config.yaml
num_hidden_layers: 12
head_dim: 32
norm_place: "pre"
positions: "rope"
rope_theta: 10000.0
attn_scale: 0.325
init_std_down: 0.0
beta1: 0.95
beta2: 0.99
decay_fraction: 1.0
max_seq_len: 1024
train_tokens: 144400000
max_steps: 4407
Each number is 50 + 10 x the weight over its row's rms, rounded and kept within 0 to 99. Layers, rows and columns count from 0. The size before them is the row's rms in percent of the matrix's.

# o: layer 9 attention output (transposed), 96x96, rms 0.315, rows 65-81, columns 0-95
# v: layer 9 attention value, 96x96, rms 0.357, rows 66-81, columns 0-95
o65 094:55 59 58 43 52 31 54 59 38 39 43 63 39 40 59 38 53 46 44 54 48 46 55 47 53 31 56 52 46 52 47 61 49 35 39 51 62 54 41 63 33 54 49 39 58 70 54 54 47 42 66 59 58 52 42 53 34 55 37 55 32 83 66 35 56 51 55 49 69 57 39 37 51 37 57 64 51 45 37 55 53 56 46 43 43 47 49 35 64 45 62 71 40 51 57 45
v66 101:49 57 46 37 38 68 52 49 31 57 71 35 48 31 43 48 55 49 57 59 64 50 31 34 72 64 71 70 53 28 31 53 55 63 47 55 56 53 60 72 50 54 53 46 59 50 46 44 52 51 54 50 52 51 63 59 49 55 58 54 43 55 52 46 54 57 40 49 45 47 35 47 75 45 43 38 52 58 31 49 61 48 50 64 42 57 52 53 54 41 51 51 37 44 44 43
o66 106:55 31 62 49 52 51 52 64 53 59 38 66 53 50 42 63 49 45 53 47 48 51 60 47 64 44 51 50 48 60 60 69 48 46 63 62 54 57 50 48 37 34 53 38 38 54 53 53 33 68 56 54 49 56 44 51 44 52 50 29 65 58 54 70 39 30 62 55 61 38 36 55 47 46 52 46 35 43 52 56 42 32 46 32 48 47 48 16 52 61 53 43 67 57 59 40
v67 106:50 44 44 62 47 55 71 68 43 42 55 40 65 56 54 53 60 40 53 45 56 50 61 29 61 62 52 48 47 72 40 48 57 31 32 48 59 66 43 60 42 56 62 67 56 40 45 45 47 45 47 63 55 61 47 43 29 57 45 53 52 61 52 45 27 49 41 35 58 65 39 44 52 49 57 63 48 53 61 52 48 42 33 48 33 60 38 53 68 56 48 57 44 43 64 53
o67 105:54 50 56 48 51 69 47 45 49 49 54 61 38 52 48 42 55 43 45 45 51 63 38 48 39 45 41 35 52 47 41 54 53 62 38 42 43 44 38 39 45 58 50 59 56 46 42 59 39 46 54 61 65 51 56 57 54 16 49 43 49 39 58 55 58 41 67 39 71 49 50 46 67 67 61 44 56 50 44 73 56 45 74 37 32 56 47 45 41 61 66 51 50 30 34 58
v68 083:42 69 52 47 54 58 50 48 37 44 45 33 52 51 41 54 53 32 53 46 41 53 57 54 62 56 43 60 52 28 41 58 54 37 50 41 37 40 48 58 57 37 42 53 50 39 51 65 62 39 77 44 55 47 50 71 55 66 53 61 57 52 49 49 57 70 63 60 49 52 50 36 67 30 52 49 63 46 52 47 47 50 44 77 46 56 65 59 38 43 56 51 71 57 48 57
o68 093:46 41 38 56 59 47 49 67 57 50 53 50 48 41 56 76 52 52 55 47 56 44 38 52 54 44 42 34 59 53 53 51 52 71 70 71 62 58 44 50 61 50 50 46 53 47 50 40 41 46 31 50 33 43 44 41 59 35 41 38 47 48 47 61 20 55 40 48 58 48 44 75 51 53 50 45 57 46 51 52 56 39 35 42 74 63 46 57 60 51 58 45 33 52 35 62
v69 102:55 63 67 53 48 41 70 47 25 53 30 60 44 67 55 47 64 54 60 53 62 56 46 40 53 57 60 47 51 52 51 54 51 44 56 48 52 44 20 55 54 48 51 67 50 36 58 55 68 56 52 43 49 59 52 53 52 62 47 52 57 56 53 56 45 41 44 39 65 44 66 46 46 47 44 54 60 54 29 52 40 65 63 61 39 36 68 42 51 43 39 40 45 58 22 54
o69 105:40 49 41 46 40 44 32 33 46 47 47 60 72 56 49 37 38 54 52 54 53 54 48 37 50 55 37 52 65 66 59 55 29 52 42 57 69 51 63 48 57 53 70 44 60 40 49 56 55 38 54 68 47 54 57 56 52 38 50 53 61 39 54 37 44 45 37 61 51 55 53 65 24 41 39 43 53 40 55 65 58 62 46 46 52 34 45 51 46 39 57 56 51 34 75 60
v70 101:38 44 48 45 50 57 61 58 52 55 39 55 41 26 37 50 61 45 40 47 50 51 49 43 54 61 37 53 55 56 49 49 43 71 47 41 52 57 36 37 45 37 46 47 46 53 62 52 38 64 65 42 32 45 72 54 58 58 40 39 47 48 40 46 53 46 53 64 72 54 49 52 47 37 58 47 46 36 47 47 68 36 65 41 50 47 31 23 28 57 38 58 56 43 57 63
o70 098:66 58 54 42 66 48 28 56 25 50 44 49 42 54 58 40 45 54 64 43 19 54 41 39 50 42 49 47 31 55 41 44 72 47 48 49 46 45 72 72 63 50 47 55 45 42 49 47 43 52 48 55 46 53 28 57 49 54 47 48 49 58 48 35 51 41 52 54 37 34 49 65 33 59 45 51 58 54 53 50 50 58 40 50 58 68 59 50 58 59 64 63 55 53 53 65
v71 089:49 55 67 42 43 40 36 45 53 58 34 62 49 38 46 43 46 75 63 42 37 61 62 55 57 45 53 40 67 41 45 55 52 63 48 62 29 52 44 45 45 58 41 45 37 51 53 44 44 63 43 38 61 56 52 53 29 48 42 42 35 45 55 54 41 48 48 64 31 52 48 29 64 54 59 46 50 63 45 52 69 50 39 52 66 41 50 55 66 53 65 52 63 68 52 44
o71 094:37 42 49 53 55 60 51 60 60 60 48 51 41 58 72 46 50 67 50 48 56 51 45 44 46 56 73 73 51 60 40 53 47 44 44 53 41 71 37 44 39 58 49 66 55 57 56 51 40 39 53 40 53 41 47 53 69 62 60 48 49 38 47 36 59 59 34 45 53 41 51 53 31 33 54 36 65 33 47 46 40 53 45 25 46 41 62 45 52 55 51 61 48 58 64 28
v72 103:50 46 49 33 40 57 71 44 44 71 37 49 54 28 66 59 52 50 47 37 66 48 32 50 47 42 50 49 53 76 47 49 41 62 51 49 49 57 61 69 50 53 52 48 52 59 65 53 66 74 43 36 59 72 49 55 49 52 59 51 39 48 58 49 43 64 40 48 54 54 49 66 50 54 34 49 48 51 61 47 43 59 44 32 52 48 45 47 43 51 38 27 41 41 49 55
o72 101:42 61 53 51 35 46 52 36 44 38 57 54 69 64 59 39 52 48 43 36 43 50 61 57 39 47 42 26 60 37 55 36 55 54 66 63 47 57 50 54 56 40 45 52 55 42 44 49 34 38 57 53 50 59 40 45 59 72 65 24 52 61 43 59 55 37 66 47 60 51 76 54 42 63 47 48 51 59 43 57 44 50 45 58 32 56 48 32 58 43 48 45 66 57 49 48
v73 097:55 48 50 53 64 62 56 41 45 42 54 53 40 34 56 34 48 51 48 54 46 56 45 44 56 60 45 52 55 39 32 40 56 43 38 43 54 49 46 54 40 40 58 33 52 49 37 45 65 47 71 38 60 30 55 59 43 36 62 38 45 67 57 46 56 47 54 55 55 50 37 64 51 36 43 37 42 55 48 56 46 43 71 33 34 45 64 45 59 39 60 76 63 37 62 33
o73 090:47 33 56 59 50 34 40 57 49 53 35 51 57 64 42 56 54 29 44 46 58 53 53 42 33 34 59 45 41 64 54 58 42 52 66 48 47 46 44 42 66 43 41 68 34 66 53 59 53 44 48 59 50 55 41 42 63 48 34 53 40 66 49 61 61 32 38 32 47 53 63 55 59 48 62 55 38 42 40 39 54 43 51 37 68 58 49 70 64 48 46 54 67 36 58 47
v74 091:33 53 58 57 44 66 40 53 62 54 49 58 43 59 24 75 48 53 67 44 60 67 40 57 49 44 40 29 46 48 30 60 50 57 56 53 59 48 45 64 57 50 60 61 50 39 45 47 52 63 43 62 31 49 46 52 52 53 46 63 47 29 59 51 55 43 44 47 48 53 44 67 35 46 42 47 57 55 24 42 54 53 41 61 53 54 49 56 54 63 54 47 38 47 65 30
o74 091:53 63 62 48 56 40 61 50 46 59 45 58 56 46 45 59 62 52 44 51 36 48 56 42 38 54 49 46 52 32 44 72 42 34 44 57 49 52 63 33 46 51 50 44 59 54 68 46 42 47 40 30 44 41 39 58 39 53 40 34 48 47 50 42 41 63 51 50 50 60 47 58 62 33 66 49 60 50 91 65 52 46 45 51 52 38 56 62 58 34 52 54 68 43 38 46
v75 110:52 46 48 45 48 60 53 73 44 45 54 45 44 77 52 61 60 57 67 55 56 62 49 38 51 52 54 59 53 56 49 53 38 59 54 54 46 61 31 50 48 47 68 54 46 49 48 43 57 34 35 58 58 45 45 56 65 27 50 51 62 67 53 37 55 51 70 30 45 39 35 68 41 50 55 37 56 34 61 61 43 58 48 64 51 49 67 59 59 57 47 61 60 35 37 52
o75 099:45 54 44 66 53 57 59 82 59 57 50 47 41 63 39 50 36 28 60 38 51 58 36 40 44 47 49 34 37 54 35 66 59 41 30 31 53 40 64 32 48 53 61 47 58 44 55 58 53 60 57 44 33 61 61 51 48 52 53 50 56 44 52 51 60 48 49 50 54 51 70 33 49 35 51 44 48 69 41 42 68 48 51 53 49 45 54 58 40 47 68 54 43 43 45 56
v76 114:45 56 60 37 42 48 41 44 52 48 43 49 62 43 60 56 59 46 41 45 56 49 76 46 57 49 60 49 55 27 53 23 30 35 65 64 44 57 53 43 41 71 53 53 53 35 42 53 57 63 55 69 43 45 45 58 42 51 64 74 53 49 65 54 40 51 50 53 40 40 51 48 55 58 41 70 46 40 53 48 47 64 49 73 39 45 53 43 55 37 48 52 55 61 44 40
o76 111:50 46 60 55 71 42 58 46 58 40 46 55 48 41 61 51 44 63 51 52 47 43 58 33 61 64 43 62 59 66 52 50 28 57 74 48 53 37 48 49 47 49 32 35 64 34 56 45 50 46 58 43 41 70 61 59 65 46 34 40 38 58 51 41 42 53 68 51 61 52 58 48 45 31 50 47 47 61 46 47 59 58 63 34 61 45 34 57 43 53 45 34 33 52 56 46
v77 110:45 55 49 60 41 40 27 31 34 39 29 64 47 42 63 53 26 59 50 54 30 44 40 55 55 56 46 52 54 54 52 49 44 53 65 50 39 53 54 43 49 33 42 50 54 35 47 47 58 59 65 56 53 59 46 58 48 45 45 24 38 27 52 48 51 28 56 63 50 50 39 59 35 56 35 43 44 53 47 61 27 46 54 53 46 55 56 53 40 51 55 51 54 38 41 55
o77 095:50 56 64 57 49 40 58 38 41 67 49 40 52 54 43 49 76 47 47 42 43 39 48 42 53 58 42 43 60 54 74 45 48 48 54 40 47 58 49 50 50 49 59 66 38 56 54 44 40 33 46 38 29 48 47 21 41 53 64 59 48 60 53 77 62 67 58 52 55 59 45 49 52 46 30 31 41 48 46 41 62 66 48 56 67 41 56 45 55 42 58 53 50 40 39 49
v78 094:52 31 51 50 52 38 65 40 43 46 31 64 38 52 45 71 57 52 64 56 40 50 63 40 56 59 39 53 50 74 43 46 63 39 25 46 52 61 50 39 61 35 60 53 54 38 52 56 48 56 64 61 44 51 59 52 44 53 58 55 54 69 68 53 38 56 42 47 57 51 47 64 49 51 37 44 60 63 47 40 52 68 46 62 55 61 38 49 47 51 52 63 31 61 51 36
o78 101:29 63 50 70 48 45 20 46 56 52 54 59 46 41 76 58 49 56 51 50 41 55 48 61 54 58 45 59 52 48 52 40 50 51 63 43 55 43 53 55 44 39 59 47 55 49 54 69 32 40 32 57 42 49 40 44 41 29 40 42 53 43 58 49 65 59 58 50 41 59 48 33 55 40 57 26 56 51 39 47 46 48 46 55 49 59 47 69 67 58 41 46 70 61 52 46
v79 100:35 54 35 50 69 53 34 46 34 46 51 53 47 53 41 39 41 48 52 43 40 65 54 40 42 58 61 47 38 49 26 48 49 51 42 55 57 58 50 45 34 59 48 44 49 24 43 65 58 42 48 58 27 48 60 41 48 67 53 55 53 53 61 48 55 61 44 36 50 51 39 51 49 56 57 56 53 52 38 34 57 43 49 43 28 45 40 32 74 62 56 39 47 37 59 35
o79 092:62 54 54 28 42 46 60 43 79 63 41 41 34 46 63 47 53 52 42 53 46 58 53 53 49 61 59 50 47 50 29 42 36 41 58 58 54 58 53 46 59 43 40 42 50 57 38 57 38 63 52 59 42 42 51 62 31 39 61 29 41 57 53 49 46 62 57 43 57 57 54 54 54 21 45 61 49 50 47 51 44 55 53 56 75 35 35 57 56 60 43 57 52 36 60 60
v80 091:35 50 44 65 47 68 41 36 46 56 57 50 36 62 35 55 46 48 47 41 43 55 48 52 41 59 61 50 54 45 36 56 68 42 30 51 51 30 45 52 40 42 47 46 70 43 36 62 34 53 68 62 57 59 59 42 64 48 55 41 54 64 51 43 36 57 42 30 70 55 48 51 51 62 47 36 60 49 44 57 40 40 48 62 41 46 61 51 69 40 42 57 38 55 62 61
o80 095:71 59 25 50 50 38 52 63 67 63 57 53 62 31 38 31 42 54 56 51 43 53 47 46 63 62 57 54 56 49 60 46 41 50 43 46 40 57 58 50 21 61 53 39 25 60 34 51 49 55 32 48 34 42 44 57 55 46 41 44 43 67 65 49 58 42 52 45 41 51 49 61 51 62 51 61 57 33 40 41 42 51 65 51 52 54 53 45 63 54 57 44 65 59 43 48
v81 102:64 52 51 42 50 53 70 45 51 49 52 39 59 45 44 30 37 55 50 55 53 51 44 31 45 52 65 35 48 57 31 45 41 64 65 66 52 55 52 69 41 34 49 46 47 37 60 47 64 48 50 33 49 49 46 48 56 54 60 46 45 37 59 44 75 57 61 43 31 38 44 51 53 23 61 45 49 42 43 60 58 47 57 43 37 42 46 55 53 47 59 50 45 55 21 46
o81 101:46 34 51 37 52 50 39 47 60 44 36 63 48 77 43 60 59 45 58 23 43 52 50 65 58 51 61 43 48 55 48 51 36 34 53 47 52 53 49 49 50 54 63 47 66 61 45 39 37 50 56 69 51 60 58 45 45 63 50 45 74 54 22 59 37 52 51 37 47 51 60 46 43 40 37 55 54 60 66 39 54 44 55 46 38 39 65 62 57 35 50 46 38 52 56 52